From a checkpoint of a small transformer trained on Wikipedia.
Size: 8 layers, 29.8M parameters.
Architecture: learned and rotary positions, no biases in attention or MLP, tied embeddings.
Training: a variant of SOAP for these matrices, 307M tokens, 2340 steps.
Each number is 128 + 24 x the weight over its row's rms, rounded and kept within 0 to 255. Layers, rows and columns count from 0. Numbers have three digits each. The size before them is the row's rms in percent of the matrix's.

# gate: layer 2 MLP gate, 1792x448, rms 0.143, rows 640-679, columns 336-447
# up: layer 2 MLP up, 1792x448, rms 0.147, rows 640-679, columns 336-447
# down: layer 2 MLP down (transposed), 1792x448, rms 0.133, rows 640-679, columns 336-447
gate640 106:099093160134119136110128150123133127146087163085160159145099168099132175100124155154142122142128096117096153138143145138151125124119133117126143100113164108131136115100095153117102126118135139132125112129106081163109118076127136117124093138181122102158111145123147123128114137092139137136106123117109098140113155180137161153154104091154
up640 095:146148165171158110101148165140127125123187130132109124135136137153075104152149123129114141123124126154123079083141110168125078111111128122123125143122151133129148146147096118125117143105111107128106117142130144139123110136087142126108173115120130141113118128108123118119166126152134118157151138107126147126107132066120107117109150189091
down640 104:107091100097142126190133136130122089129089157111122148106088148141148138099155123143098118112111102127122160105162143130147135135141118121131095105123135110133100087145152109154161157136175145134142140157125112153130107133180083138103143160120098135119120124091175110112095114096125137119134074142162123116142115141103128146147111108126
gate641 103:153160128095087135160153160144142194142155144139116059126110132151084135132143116097119091139114150101133118151112110132171111122127117094112096138140143136141137109172122157112111156119157117121152108125101098110161110125156167146097126126099162126142126147131109141123142156186141126171105156129064146151125152097126125128122143143125
up641 102:112095152179139126139094112111161107095081152124116178157155116107179130169125137136123150106139120137118131125144133154123115142129169167130108132113106097143153160095107120151141119156115098143151137114113165122096136098106105130127100084125119134113128103133123131162109151104139109121099149139147127083121141155137120126113110142131
down641 103:181131078105129106186121140113150171176119132137126066094115097117112133100116086118119122159141122117095126158147156137111149145143094084143149124128160142080125168148159148098086138142128109116112089099125109083145123153157117153114127150133138121151101179149137156089106133146115135149098103112096174156120145135132174138146160114162
gate642 097:152171116176173128120117124178105126123094124094133160100128117154170115117151110085138138136087145121080135116172130186148138099131131091155123138086136171122127162147125120147153100156144142121082117109160134139140134143126117124128141158112149114144125082147088108185137151147140155161192153144121097085124132090127122100140146144114
up642 096:109145120157110100162163126105132132150111126121146113112155121103143152149126150149111128117156131138107137151103121104121095080137162144112125140167138134142162101097139133168106137129117129138138132144094148139156114109161116128104141104138129126147122157123166139098159104131114094098108094141122134143122145170118126139070088141125
down642 099:147132137147156137121125112133144131095142132136120132159102109153103128128160110104158125113096089118100107132160133125149115083130121131128106135120122158115077143123128144122139136157115111113137126118164102134136166103076134106150111106108134122144127097142141095180124129125105173133130165146141113093138139113120077095217182125156
gate643 098:089109081140136151131122150101150124100115157134154104137142140141100129097110097122140143144119140125140097120093117106142092122096159096152083153171134136117120097129147061146121116144176139160088166133126127151125105149121175137166104086157094111112106137140123139084131102168164110088072119118170134095121135104148137143158128080125
up643 102:116134109094116112127076136116098171145119099131142128135100148141150130102099124108159106123127085146102151132070134116079122132109111086128131173122121135154145111139168142112146139126149128143123109140101112144110145128166167127156067144124135101111141189159158164136121126099182132089089128143146142090118132165160092148097115110169
down643 098:150125121141126122139200126112164101100137120131086128115186109120093113186158130136117153124117145123169125172206145115151126140144147164091119066148132115074107118112097144147089109155107094137127147145149119113095142125112085119117163113146114131141104104138100147124130120168080114117167140126153156138152107096105159115137114110097
gate644 106:131103160123133098094104126136147145155138151123152108138122136107104130136144128120150113158126115079128111085109111103110100161116136144050104168088090148135091111118137143149136108121125153125112142139138138110124084144168157094100126064111096138173151176120117122130116107113155127130118153111118118110140107113096168129110121085130
up644 096:120108132105165105117135139134129145114125145154163140097085136077123133176091119093142116130147126124136117093125153096106124127091137109104141149175111150103134121143108198117090108143149145121124141078147124121156129102103117092127131138153134123152117171130155156126107111124143106138137105102178125134121110110137127164165141146076
down644 097:116135116087094168106140135158143100136118100143097090133158122160143115095136126149115133145110167139119120117130102151141122104149124086160098089131150126147103154141145109131144172100135075126131122107120138149111131143121132135150130169132157135111131071137123062134117145124082119127106110140120126119132141174121116109140098107160
gate645 096:127117134103146135165148117110124100172069118139140159111118141166112133123143140092154135140165103096106136144117122148113137102141124132157103146110100103093128170172120141141148164125147150145145110120128091081159085127121155145143155164099136089132078153170112120117163099096097112145115147137103136113127129107147075172113134129150
up645 098:105140133128117120144134156169094120148131118113081101157150106152137122102123153159132143169124098163119115135103135097100081133130150130119139120137145107091145175117127160138148121114149102139133165137130127114162091135131111180135135124096138107141098144118096142123063121144129112128137098126060117147124119152123114152113150121168
down645 097:170130140134148119149158138121157128096124132122151155117112146128108128107134134125107135123134162094153154113147083127080155099106133112118121099089120150159115069121146120159098108156105120106104081125096187143106154158101144100149107097141129149124151135137140141127171124178124164075157141143165092107148152092116155120168127135107
gate646 106:103164109142163111163163154124142148127113111104151121158120156150140182102168110144124147120104134102113119149158136096126129115113114101107136180123079121132138125164146119096074182123125121159082088148149131131081135153176131155116124111149127151175149112136145096122133129099103123132101105151109143139104143156111128117092135114115
up646 108:192135134123128131103111153141132126158094133113135110127155115093154124139130121098053127111101180123106111145168140119130144136169178149117116137162121128126116156117147163117163126112103124102133147111161125123102139174141157126108118146136101133143150163114132141115125155131112114110153155108113123115141119117135120170150109118111
down646 104:089128152115132112176164098175150121079185119116156123129092160169111115126114158127181137148149125177117124117120103134125120108078116127143123164120091117129121116098154083132121155116122129130120135151139113148130125102122104147104095168109117137114118108121107130095102147143112108115115092131154132109139105129113110088087151142135
gate647 103:179152115153120151150136102079147175160153107167115163112159128122118110082113160141126139124111121131175164136132104143140112122146127095155153122131142131100127150092146107121103094139169174121148113175117142111120127129123156158112111152108114122143127129077155129168078132146115127086140175099102110121160069093107131120137113097147
up647 105:107152100109107137125123104157100094140126186114125119080138112121136117146141122132122123144113138172099093127099127117117068158095098139127184135133117081146129105112120096127119128111143135113103150141139126088115112167114141120099146105127117130168144112162086106109126078112176116098116097136088130129139157111169121132137175113108
down647 101:145136130115151144183177174085196129126154076118153133144141148103079119109160131162137129134125123170174162135108141157159144107131157140122114112153164124111166188131149134086137108156132125099118145127102118112116145112110156122163128124119174093118148127085201135161106080154076107089152170135112123171113083132086109105113126081149
gate648 103:145130141170157112119104106141089138132164092170120122143089169148088080143121122081132152172108132120128118137137139123115134155093120081108151130130116130150088126112129084117176138110149148141154084148093117144140157129139173090165104110159097128127095109119157080149126098192138121093114097160124161163071102132162160124136169138143
up648 093:155128133152157142146154131103110119121154109130105102139112181077113113129102122108127170164129128110156123111154156104130125166114064074108122121145125149087101126123145064113139143112145117118109139137108122114100133107159147126146170133157109156130130119138154073161094121159123127092136109151133186142151137116154129133125154141126
down648 102:118118147114100134097168108122172119112088147113164117092125118153160141120111111180081133108116141125120134146090088138152130109162159168114131139114157128162119128105135169122124109130118104135129136103168110142176154120098118122108150147122134108140131154089107179144161122094117162147084180116097061099135116103114087107137143122092
gate649 101:127105137114146103126139128169086143122109146107133125140119100122071127150092107063155105108122145133071134166093135133152136115165148102149130145184168105151138135181124134140138148136095159131124094120158149119151150139105138106145171119139118144153138145085088138125118149088130131154142115114131143138119135141100079102162128128116
up649 091:133071113112163113122110131163089145130146154135109141115159130152077134157097109108182103134092165136120117125096113126120140110162153111148126123139160112122150141143129146132119155102133152123153152098170150126123136120147121107161147159144117131106125122145082115119099118100139131141137102125127138128142156138115104107164159121125
down649 099:113164111136119153129121131109177112110119111133113108087149146108126141090157145149109171141153102099175118115113136116100119112085088127103091107064104152098141126113135115108139124150160121122158125177110133121102103134100106132095126153140110095125115118153152131140106142153129118092167145130121084100147107129123120164092081129122
gate650 115:126097104155128179157074112167139088136140122160080099103127124140122126123131155137061104110108135151106113053125147144109105124166133135112111123107150181128192147135109121102105122122160087106129119093115134164175094092141105127139140134144125157158108144113140117164163127094151125128110128109094134091150117102154119130101107129132
up650 107:128130148109132165152123182130128128107141128170139156131107129135099130118144124140136143141114132132113132087118121154122159098095107107124114111102139111115188110103142143153120146057100145172102150128154149146169139102116112118145097097144158148175088106164141112117102119133125174134109138113090117092114124127126116131128116125126
down650 099:193138113144094096145162095135129121153127156072138146153127129116154123097122156098088132099198098084148149160162098109124119155134166117160140120126122158119082172115148109119126113144133126120119107133098111163104122160117174107150146151112125115120121135138119117124127144161131115137108112114135151106102134102123139115125159142097
gate651 103:103138148141091171166169106099122105117139138118132147173122186090104113095114112136127113153129159138160110153095113057111106104117124136103079161124116111101125137113163108145124158138142148099139113112122127156134078163107119105136111119131143138135105176119148144121126127129113151137096132147129118114158111149123123116103091141138
up651 106:160156103118158091105117102130109133121123123168149116126129153122135155133160112105128087139137093152109159142124099177120159090137129133100125112108175124108122161128115140133127113123141136147092090108143104117111157159160126155117137107126118115094106129083133140092132093162111147105141090104134112182119129084143139153172124147131
down651 097:099117164114111156148138124143151126114124145113096099147128127147098093142128133156165164114123145148173145127112132115182079142111142168095108154122111149135138075093131149137119128100142177116130126163106109126159118080076138111142106135131143136160149125135132113142128160113135138149137116163134138113133120175142145104101144116129
gate652 102:154113178166104141158085178132186115118097125153128132114129116135113148136141113158098148096146102124169131149156123141092107090150113123150123094101132143107153088127093134135130132153156135134113096147153145125123127127127143152133149125099163123128090148153136104094125142127142119143131094119123165101126111131089130165135090137133
up652 108:122148141102105129109101108181125104123170092102157131136150123125133122133125175139110161130093116121128113154151126090147125151097130112132155104115113105133151165117179126103122082125104141160114116140120150150129138151133151115143127125126107151140183107119161146139154082133115122120126108165130113154130112135151125124139179123116
down652 102:145114120158136152134119162131135121118108153139135108127121154112138140153109106109110114124112157119092120140154134081133168073160118146129123148155136098144092123112111143137109106096154130094155094138130148078128127094149117124115079094152116127149113141119094120083156136155106168140134163074117157138139126122152150137106081131155
gate653 099:147150115122114165120154156173128143143130118144106146109146128125106122118173139103176104089164078174143099147160121108138090121105149109129133151132140085115119113154148089124115129120147055147153184132130122126153085160172143111077109113150121109117114112146131130144145143122090152094103116099164091115121106133130123129169110161128
up653 108:117120109136135144102144127127110128072093115122111126145133165116197111103117119137139113155081140079128142131130108097127147159113118155070168153151105116151130131116143130132149133097156135145103125093106146129160154135102162139122149139124109154143098103164148117143103144179084089176122130109130149162118101116078161155103129095120
down653 098:171127132129119115088094112186109115171128135132157138109155102139095162143126161130126146095171132148129133137101127122147130095139118097168121087141174146129110162135104145131106139151131135099206134135165117125113106129186128135123121132133129136077133146097074127126156118104121110132147117140110088123132135168152101073139146149089
gate654 104:085118104171126151124131123141112112167132129124120126118144115152108124167123139120112111155159134096116111132130155111123099075136109114128082120147099146119116119099126132108098158057106135153141119121115143105113132179101101129161127163087138119105142149135085134151106110138101122099120123093131138126159080108120168097145148139111
up654 101:128141147156116138099143151139117151096087153095130117183164125138142114090089114122155103116119122110113166179172101150135108113129142119144129147147164139161145104142160162091152089135142171100158159133117131130140145128156118169109100145157116110098124138116091089113175152150162167152114171133138182139109137130078090164123120134114
down654 106:139092133120093078110135115088122128114130144147144145098117091130121109133158125121137108099137162107129103094145157126152099136137133134108161075118095155107106145146088151144166146092100139184142100154104130138126098122102113135157169158099146135125161125110161123115086112114108095119144113075119078083142153130141137117171109099107
gate655 097:141102125131118123134136150134155164129106145143107152147121142168095105168115147119124193136123099091134095116161138186120127169138126155149139157112119118122100130138089109116145091136102138160124112118157102143104115098164128132047084163128131127086127129114105128136145126129131072168161117127115138145111127094138109124141148109123
up655 099:147122158164099152143126117104137160098107079108112097129115116108128106125124114104141157139155119115130129107114130124132092139116120100098132120116125134113085181149100130141132166112086125145102101094117147111126086099141124149097084118095098114094132066107080124146127126111118112152097121138129135129112130118139135077121190136125
down655 097:082119132076105061101147137138132137160108164103122121104102121118139135142142133128147120124130143112132147093117106100134145096136149161111132124154150154130123102107112127153146136167140141068140131148134100133129152126139159080168129132165137127146124163165158141122143101116133169141122155115094128124117115137110103178121086127123
gate656 100:132135141124133149141093120088102155126125110126155103097073084134109135130115165151140116133137133182107114142141117176111145130115092151149138120089120121112087114140077139119122105111138146109146108135106098129141119146134136118103190096143123154130106130121106123099111122117099119075140117122142136145100112109145132130167153100107
up656 100:102120138118114141105178138134135115153126141113113136130160148068150133088121101112158148123152113123155140133151162120144128161189150104137150092151143163111158140107125071132104155105138112126094146076097118122118084116153150099105086115151158135087142103167176121113111113080135101100094145180113161142125172138094106143133120145126
down656 098:133150154106158121139114112144089139103125128132113149151101088150104159170119118120144116122124148129123084144092105110111127144135163151167110133135137101146141159137124099123160119128129106096105098167068178113115117138088132120099164178155116125138111157081091125096168115188159150160186108090102113152138076118166094166142132125125
gate657 092:116140111147125123075100183146106153129125154144111140155142111113105111094151146118129149106125118087186138150106108157156110126132164143104145112112104149106120109140106139136186105149116149110167107141106128131155157173133087176152113111108135094116095116127130115118099147122146098155096125101062147144105149144134113064142140121083
up657 092:133140129118125125172076139131133126142111146127131141154133101127077195164146113126143126135145108148162129161107127127095130133116135109125130098133144152161159088093089149106155165117126126156112085101122094135173123139128120166134113109117136148161149151122121116155075102096106093163105087090136122132150135143206143150140173164100
down657 095:127153134120158124072167127138096097127119111075128116112129133127133104088147131125139097137147188146119152139092126114141136120142109103159109139160147139129157170150163084117113112141153142134134127094109119146103121120148161153146148139108087115132108085091112166125105093118123174120129142143143113136164142107118182103149081084162
gate658 102:100148118103123106087121163128137138146127100134120120131101108098150139139181166162176111129152136148104183119084131100128095138089134144180129092165118116136123112097129187146128120174152129142111105088141112099044133095136125130157134141201090111149105133120168118151094148159142092140164123093142103137156114129104141100102069122138
up658 092:095127155104125140146112114096129116120069123161074102129110155154120090111101152051103136132121107100094078145148133099155123116140090152136061153148153128153105139134120126139110180127092149124113129136154137131172149176102114143114163127101139088144203146109077141111132158098118122181149087100150136168138123128154098138110153168116
down658 103:133111091120146132113145161141117130135121123114152145155102130118136124135206133163126101113133140115139161135121139147118119118100176082095100089120138168108133109142143145094126113137161106139154108109135148114154148091177136089122097163201119124123088115115133114102126146143136084099111153107111093138151068136130143125113096141125
gate659 100:120124120090134120121151049108144104169095114116100141144130113105178108188122124126154152112141126128101115108136106130094152110112103124132105147131124084160173162149097158122174170103113124117107146100143136152141126060105134149163133149100127121125114091137104137113160117061141119119116121148126124103147122138118134090096129184125
up659 095:130143137109145095131115136096118114135122101116108100152097116114163147144191152131151150139147097098106126147147121115112140121123097143098160138112113166141134158127096136128141131113130114152124167106126104121134148105109134103161157123112091105156112126156113150122152134128142144144094102141141119128148149153129122131111085183152
down659 105:143124110159147139113108171140103125156123114117145146147129115155094150132134141112089122127116147149128136138095158181115112129201127115099130090148101132119180138104144155090071108101097092112093118074122105113053124141138164172098161155135141119127159111110100137138131102169161112186146090104105131127084169113115132145164129166147
gate660 100:054129146131194097101183133108132104104152111114108119111131153144123195116155172137106142153098109151107130106125105160112123115129143100137149125125147157109120154109188114110119115156139107128145125156150138140103078136101103139144122141123149094119074125095134150117125175126124123103145098127116141131132135123147122154162103126145
up660 084:210126121097071161150107140144130155154103120135160128122118103121127068112123102140163067142125132106154135174164144127144138154133128137103092146126118114150112114138086129157167122139127126128121129107105138152134188114146138106125148110130123175139157134152136105170166076135134152114084165122166117115128109116090129119072148111116
down660 096:078176127127165111105135133092150103075118118109101160112134141141097171124135153117101149156121121117131156064114137167115113130117150123146178119129130111133146139062152108121116160162126134078140142118166128136099118147100117149151114135132171098123092113102128152153082112132144139091153099133121138103104139159149090129131117150116
gate661 097:105141099140149164100156112064127152138094097160148111099150173131131129102082152131151086150114129118118107137108172105135122132142129152141112116140137105142136107116154149105154144100126110135137145143180139133125121150139134118118197116114096136150115174112179144106114181103107169120152149133149079122099134118107106114089130142141
up661 096:130135101057132150124069079142118100152118155142137142138116125119090145121125169151104113117117131124132166120114111085171132142091119099121087101111143127155122114142112114170136137090079134164130140100116125096129133118181132165105131091169112133150141078108155120121128168131146121103132081117106093148119136130126145109088088141140
down661 097:119109153154093084121169149158158118110125140090123100113122135141108117139172073117123141143123156144108128145098142169092155117138148140157162129116092153107120138113147150106135178151170102119154151118114145125098173148060146105116115165087161148133120144128127128177150114092147144135103202093158143134095144140143093118176172102124
gate662 101:080138114119130155127126141121131105090148107139068081113132135143132117093099121147166091155136113115175134092103185147065154125138110154140119117134111138125122143146124085089110079130152134117135102092132132124150139128123140140121152119150142148138146160167139085150139148107115119101110117101167133173123113097137147168128147143095
up662 098:124093155086114132163126156129105135093114120108151159113118115135139116134176102136101135111109120115113168151159171120145108125138119169132133077133132125176143137119151147101132143114137144180138136110123117159073142137113109112108095139122131132127112136171129120178113176142130126113129102100127172177092176160132115104142143146126
down662 095:102161108133106146116119122138152129113101158131081111122148156127135107148094185122099149124152143081178148127117085129131136118102167086121081154105158148100154113137083104126138100153128095094127100164133133113161095146130137158125154132140123119139123168092119136092113128157096140095142170127104089104145086111100113137134128094129
gate663 093:153146139137122115114140173121177105126172081124137152147103156133139138139144085142110105150160083129141101171109141127141123112123156144110114138106137104074117127139120130137131103140127124134124120123140132144138128115121097148118098125131125117165124164124112145136120069140098165132138084137133099119151098179121128154157133146081
up663 090:130172157102126136119120174147184103136150093133158124148119173120153126142142073156142120107126051146142135164098136109149116121158126179130112138143113141094129133148152134153140132182124129141096144121122119146112137112110114139110108090155125133151138156097100148133119099143085156151136154135143111135148118159099102140162122138082
down663 097:104091138102150167158155109114128148096106141165135105110174112120123132115108111124113132099134152153102123043132078140145165136136154148116135155134144145170132126104119140088150127121109099183126116154169124109161122120142129104142150133123103127104147109131139125162128165116153152150142190097119144112105111068090118138158114123165
gate664 095:103129126113164141087132134097096129097125119142107128135117149077154073133142117132109117159156120131076115128152156130129134100121126145108153112130121151162114117128142130125103097155107148113164179066127165138120091111084147136123108103173080157155162145136166102113152087152146106160122075102106113155118132098152126101134126134150
up664 090:131134107098125100131118086130132143173132138118135146081150152164122213119110152134145116087125134137119154141118054094115115131112114100117088115103161152127151150111129111103136171116137118142091057191102103126144150145116126156121116142108182126141129107158116146148125153124129151140153183138188142125143096124126100128115125145142
down664 095:106126168153179133130127114107122127093168117134128109148130149070119115124119125124146133139158116138129136118156138154145137098138101181169141155163125166125134134116115137153088104129168133161105139086094146124129101106134122082140107088109109113140119153137154096108133106151152096129089097139094128133096124105136155149165114107094
gate665 104:110094143126136103169125108128082128119148164138103115156157055142107108199134155149071151113114133162077134143123131092141119141112140135107102123087089110138112126116131128100107126109087155112099085091105110144116119121132159137130095118179149130162151126143168105109097124123123132137119155163143109088113128102106176095106160135093
up665 103:103161149100115119117109117146125101129144102116118140099119107074105139138110150160131137178124171136109137123128155121097129120120139137107089105176081138113144168114109147134124122143131109056117065140127153092113110119121093134107124130141115155105115186106081148120128182103176085092134161143137104116144178138140127125111113128131
down665 103:145136125122153104104142135057139118123091105095129138155145121142114124124120126124092168059135091111120140113096116157151170156175090161171123156112118089141135137145129140118125145115130146136146138117086137148129160150086098126123130091112162127098149106130168111136155086158120164183151121104138130130109117113102119105122108134151
gate666 102:123200127152113172143131165147167146141110099121146116153129133151158141135147162100112136125145138106115127168155100145110121115137103110128163134091108127126115141159107135142121107145132132151133104096150075100067162116129133155119084161159085103141101105143088111100154120133145143128139147144147087162147132108113112181148160148121
up666 100:146116138150109125134120132130156072108145172105128132131117178141116094096109141138095104118162106107160117097135162095148129107104120171151126141113107110107144111145132104156152152155090089141107120122183126105160114165094091126161153164150107135083159168107137121136109134128145133087133140137145103101087120176160164118112153109135
down666 101:125120112161128186168141180097122138156104096157173105128134057120103107154134136133154104131120094120094119159105121164088137084173114063144103129157123175148079146112113168139105123130151142115123100095115085110150142121166112162102113122169133112115137132130121121105129123161135127129147133140109122142140121142105107116120122126126
gate667 088:088169126133099179116130052145069145149122191139103084155095101106113129160124117144139074119129153096136091140139148077147101130160124126104102133089138137114142062101131103132109159096154111110144111149188140143136097165134087177132176121112130113121128151165115098091126116138167082142087111147139131095150150149142118128156111132129
up667 107:136107086082163113138150102123136155171131168096109137132126116112136161078131095127101159154185123174140124152164128155137175136141110140189111147116138129142130122131078128100123159139158154116131097139136124092155090110090147114107106136145119160133154161108131124109147175104151126131105123126117164138138134096107178116067175153134
down667 097:150145157109081141125122142107143104091133111139143126103102167152112089163119159105142127105089108062101146097118121111117119105118148113120137094131131126123130146139164118158111101145098125121153160132114147173092133161160115113112108147112147124127097111142116149156116130165120140134155109112157077102089111120148088185143102124117
gate668 101:165092113124152094165115122143120180096103143098108124125169138081082133158133129117124146097178116088155112113167094130144124129115164113146108128114097133106141106148137106153147136139151141096124164163172128149134126091134103151114131137111140099156149127177139146178126133133086140155156146088148146071097158145145155134112113124139
up668 098:133112105111108115131102142145048140115069151116135129073153139060126126110121169144123115122146107142132143095110135096113124164121108117111084112188126112104145136121123115154106110167133174105155146185150106139142119140138093184148083107147112092157173099126135150153111149137104173168100143079136098089124153112125135143112092141122
down668 100:126155144142136171125138125148172111124164106128145095147148157177110118085082138146171081137094151141121098151160145101147098115145132117144107167119126109126103166102135102114133135117144103100119104143101160164139136120093140097135157105123108153099098124099126071098103101116117143081159091167087135166170102108084111117126157118158
gate669 103:124134131112105136155149113127117149122127092159103101162116150074119133152198117133107085131130108121157109147139128156097097093132107118084143151133126102110060127140125168124123101097126178069146105146136083143148143096105140128108134176163121093102125161109111096143162098101117125156149137114097146133108159190088109083133104159127
up669 102:145131091152074133118099170156130093144083114084111124168165130084152110087149104124162162111111164122154142151134145137167166116138103143145125100164118127094134093134129127131161134070159119166131089130124134136144155138152140148129138153141125127112150126119135121157101071145121138105129162140131169148143106103137134108098122160160
down669 098:113173125113135115092157118126142180112160111161165136107080124166091126124125139154130090128147086102116124130148126139088102152149118134135107177122134161120101137104127120137095112135122169127150148169098134138130110128119149086102128124142138111113132168125096126106170145187127139117153131126154133137153129138088105114141125116087
gate670 100:088161121109127131139129141138125138116128121123154127100142143125135190124133118095172179172094121108158105123159109120095139102103139106131158118154102135142110111154137144124130094091167103073121130114165076156102140108149116179157080144124184129135112149153112093141092124116090123150104122160111123100094101133099128143121130124153
up670 086:081168152123156120117125150134115151155117072116131091151113130115133185111133146112152204164117092091149100124117110136131142128113129128131137126139100179135156117143148132116111113090155097127162143113149084128141133147159129179151100130133170145149081138140136138133121116101113109132102108147132133104083114130084134154097144150144
down670 094:151116126086129145141135097150127118143132158106115156129162120124117124140145118160120071111150115165113148101128153117146087135162153156108143126108162104114143145132142132120123104112120158188143119114093142103121103101130147075119135115105113106149157125086124116134160091112135129114130177098111148169156164120168156125120081111125
gate671 105:119123090144115128129142125084113157079134122101143160122117125122118083135133127139109139141134134108165086132138122093135147124116113136123119113097102176100131120067105088120154117101149157157108142100124099119144125130122110143127113098116110124115154168122143145121136120114153145133144115139122147125175140151137145121134139174109
up671 095:104083119117131102127130123104151145117100123069071114112127091126157123119080126121124128109102135133154142150103129133111121130119079144118173117191103119140134148122135123115133134078146165137117143147126127122113149129128155136169163118139126157091171096122126127119133128154146155123091148092115173191119148094160120137114152132123
down671 103:121106121121131122110086133123091089159135133124107138163129141102153101151152111138117119133142115098134119131154149116101163142123087128139111136062127178128080080173128117115111162119121133125130138140128141098108098111132121127126118081176104133135088172135122123151128138105105143120134147164133132109130103095117150132172106134097
gate672 097:114156123130136097140180097122162121095109109104150126136166191128123152059125138087111149124085113123119140131111145115115151137142103155132111110127147099138114124142148180078126132101147159143098120153114160125149117129153116142099124134153144145059150131134127120128178132122167109120127107095142142127125151113133105113147143134112
up672 095:109144119152115103132176146132131114115132141116130136140151137150140123096149118122117154121122134157133136097096179137116134101143171129111148106130169111124157132122193176098125099110122151142100148159126133162118127107164159154135081138125162129104153106165164120112142140146157097108127146128131154145099149128136097083143089153147
down672 096:149107132105092171116094107133100144169133170165130084121151112119121104116103132127109100138153139148136130150103109101163136133121127141141127179115072160098145128105145088138148151116100079060186134121159100128147153110149111132128148110136106086131113144131095138126119112132094133175124167159139100084142087114106106155106127100125
gate673 103:124107136130081087112152088157123159131158159123129155128133156118116151145118143127147097139116138111093117141090166129154154167124091147169119123108157081113075133175097081125140096089146126130140126161145166162135137118144167143143109121114122123141124144142119113117116100136171140122146118111136142085117111171123130173106140161134
up673 100:127123133143133111134096151147132128137136138131145106130120105080139119104106182127145120112105166142101132104096109113096162096142141126124153120153124113120126119147141129123143130076153122145146119153128161150112108149114122090105115175125125126152090145177124165143114106109097098093133153076125140102159104131133158149150090139177
down673 096:128104093125085160107131112113133108138122121121155164162113131154127165096142096113156102141146143121189126123153141159177092144131177114137114158138147178112095137082172160139134110140132118110109132090110136112160145142111131161140096131103113098123158115109130110126171154163142115166115157133135106091125137111123107104137128105085
gate674 102:127155134105134124111151147139136140127134139115144102106117142159137124118108159168174136142151138115156126080078114112137093106093111136128111118126134106065118109134138178116099093134121162061098109146155159135139141105159173140121104128121079134126108085159108171161110115134114131139107110167104144143105164099102145088110117120115
up674 090:129151130111093107109171161121111129170145124135107116122097144115161164079118120170151115091140145142148113092099145120171103111110123105120115088112102123108135122120120157117114111155124127105100113168114157094150128120130119093140131126117093137121155137151112131162123140145107117085152123159094121139112175090117143078134157094163
down674 100:134071101158139155132115097125130102116112122166121142160141125117121108142148146087064117129107118170127087135161126149110139151146161123128147166142154154161090117126115078097148156124128130170138129099130114179109112117123098137129113124151157130125105154079151125142160141083119120107100122095147117117161128137140115155160127144096
gate675 105:144167158107124137117154139140130162166121137162110128122124148125121122108090125125130135152097160127191082146105148157172155123126108116144113166175113150143148083129103164099119189146158130111165107101140204108131185134132098125100143126131123126138134166095126106119160135085117108133146117131116109157117155120165121151160084127094
up675 095:110130119132121142110099107140132123116098148119119105116126140136109127109092144127135125102179153094132111114198105119143118147103139119078114123115137141142115093132119151148142145161146137120166164125125124122118163149145125117094169120085123122144167148142130106103151116111092135163126114170121104134177175126176104177125100112072
down675 104:123083131142114112149101073120114127150140199092152137101164129150131120157157133159085100156127096139079144144141111116099122159152122138168146159140127156114124169121154084161178118166104110097143140117123133150120116146127172145168123164119133071132109147120147098111121090150160127074128106082136108086110102111157128116166145109160
gate676 105:143141083157150148128136136157106125126129129146094164174110113094152103173109163180132103119152117129161116114130123072149059098093122125081154148116123109109127163111116114156087136152098149131102134133130153167126143151131146137157136178112129120125143093121108137162103131088090113109161134105103162097143129142096135122154131140141
up676 102:104160120127115148120118172145127180122133100139096110115131120128140140105125131149097080130081133107147157150129152105124129124124100121116109148144106087140088163118098091135101173127105105147060084131105138144117118163149146159117121150118144122106134134145109119143120131096070129127140156092170134119109120140114181096163077124142
down676 105:074096116124118123047156114089140167165121114117160151097123142167138125102144122112123105144172118180108158110101109116079117139139131138118116126135158152104160137119151125114142151157124104137096151150122108118143146096101152119114123102134142129132170144128139151097080156123151107131141158120124127135134104142132102112104191134132
gate677 088:074124097126122091147137099106137141103127121131091161120112126138135078096137128087099129123158140163153110136108081131146128146117150105132112118163156140110142139124117136091148125127099130120186147136072112141137132114129191151099132143102160167125126103135113119078143121127146138089108121166138149162119148114086119150112143121132
up677 095:112151154127113131180101180119113153154124105115112115147080084119125153125099147125121126145095108105129134136124117125153138128138117137188145143138113136128171116120136133111132176113148133112111111097141104168086177163141114097119108112106102124147148152125082109127202124142088104188123110116126114119139104139115114115131109165148
down677 099:134140114136167110082174114116117119140119131084141175115157151127131126137142096118149123101143105156124096111117125137116108110130131117093124097093132115117075108142105125135091106134106132124148123173117115096144086082092148149112142157133112146101091117090135173108092113173132120103113125086140173123122133118172136124133150120117
gate678 096:113146117140113144108129133100129143142093151121119123121094153108116107089124121135110092087131157128159121117124140136170133112090146114175129144157155118129173109140148137096130110123177151105150127150139122141172163161081178132123093161168103109122095134135123166099117139150178111155072144106149114078132122093117125098101134145138
up678 101:112122119097121134094152135131110141130152165182157089102090141128129136112121127133147086085110135081158128146128153147115119103151144144148166177188128135148179116106104149097153108129152133165157114148104132146177180167123125162123149117149100120104140125125118156095100126146152103113143137102129126117110138091161143110094138132124
down678 095:164147161134118109119128128104118136108138098106113141168116112134175141096143121141158152119128101155085115105152103134118129108129110138100099138069111163127107086114107143156130144140114158122107141158136156132080068095117116096101114118084175118130119116131128106110131111130099137110155158149113115154105096149110099144143132152146
gate679 102:158121116141100112162081128122174177131128109101080108134173086161162140167096142126112130172123108131093109141153134128137089106124135167129116129109120124095113141144149104099183153107126113177148133116146133137132147111074118102106116106096134147151106142161134147156126097144121165137119149141119119113161129099147156158136103107141
up679 102:088112127132135114128122121146098118083113101077085123125153109160133183159167127094093098189103116112125100097122130122134096126109112131095159108111110123130128166154086061119154155122140120153142081149153125126120149147128112147119113124133128163125111144161113107139103127170126095113110153140141129125141152125122175127141135152082
down679 103:156118117123183104079149119179105113074143128099126119125112126122118145153118140122079141152117118109102097074145104089125131124076136128139159117091159169090173120121128100137120153110110147148079119092145155099080090086104126121098141127108134092122122128143114145134132138119126110136131145141159130146133110129135141126136112156115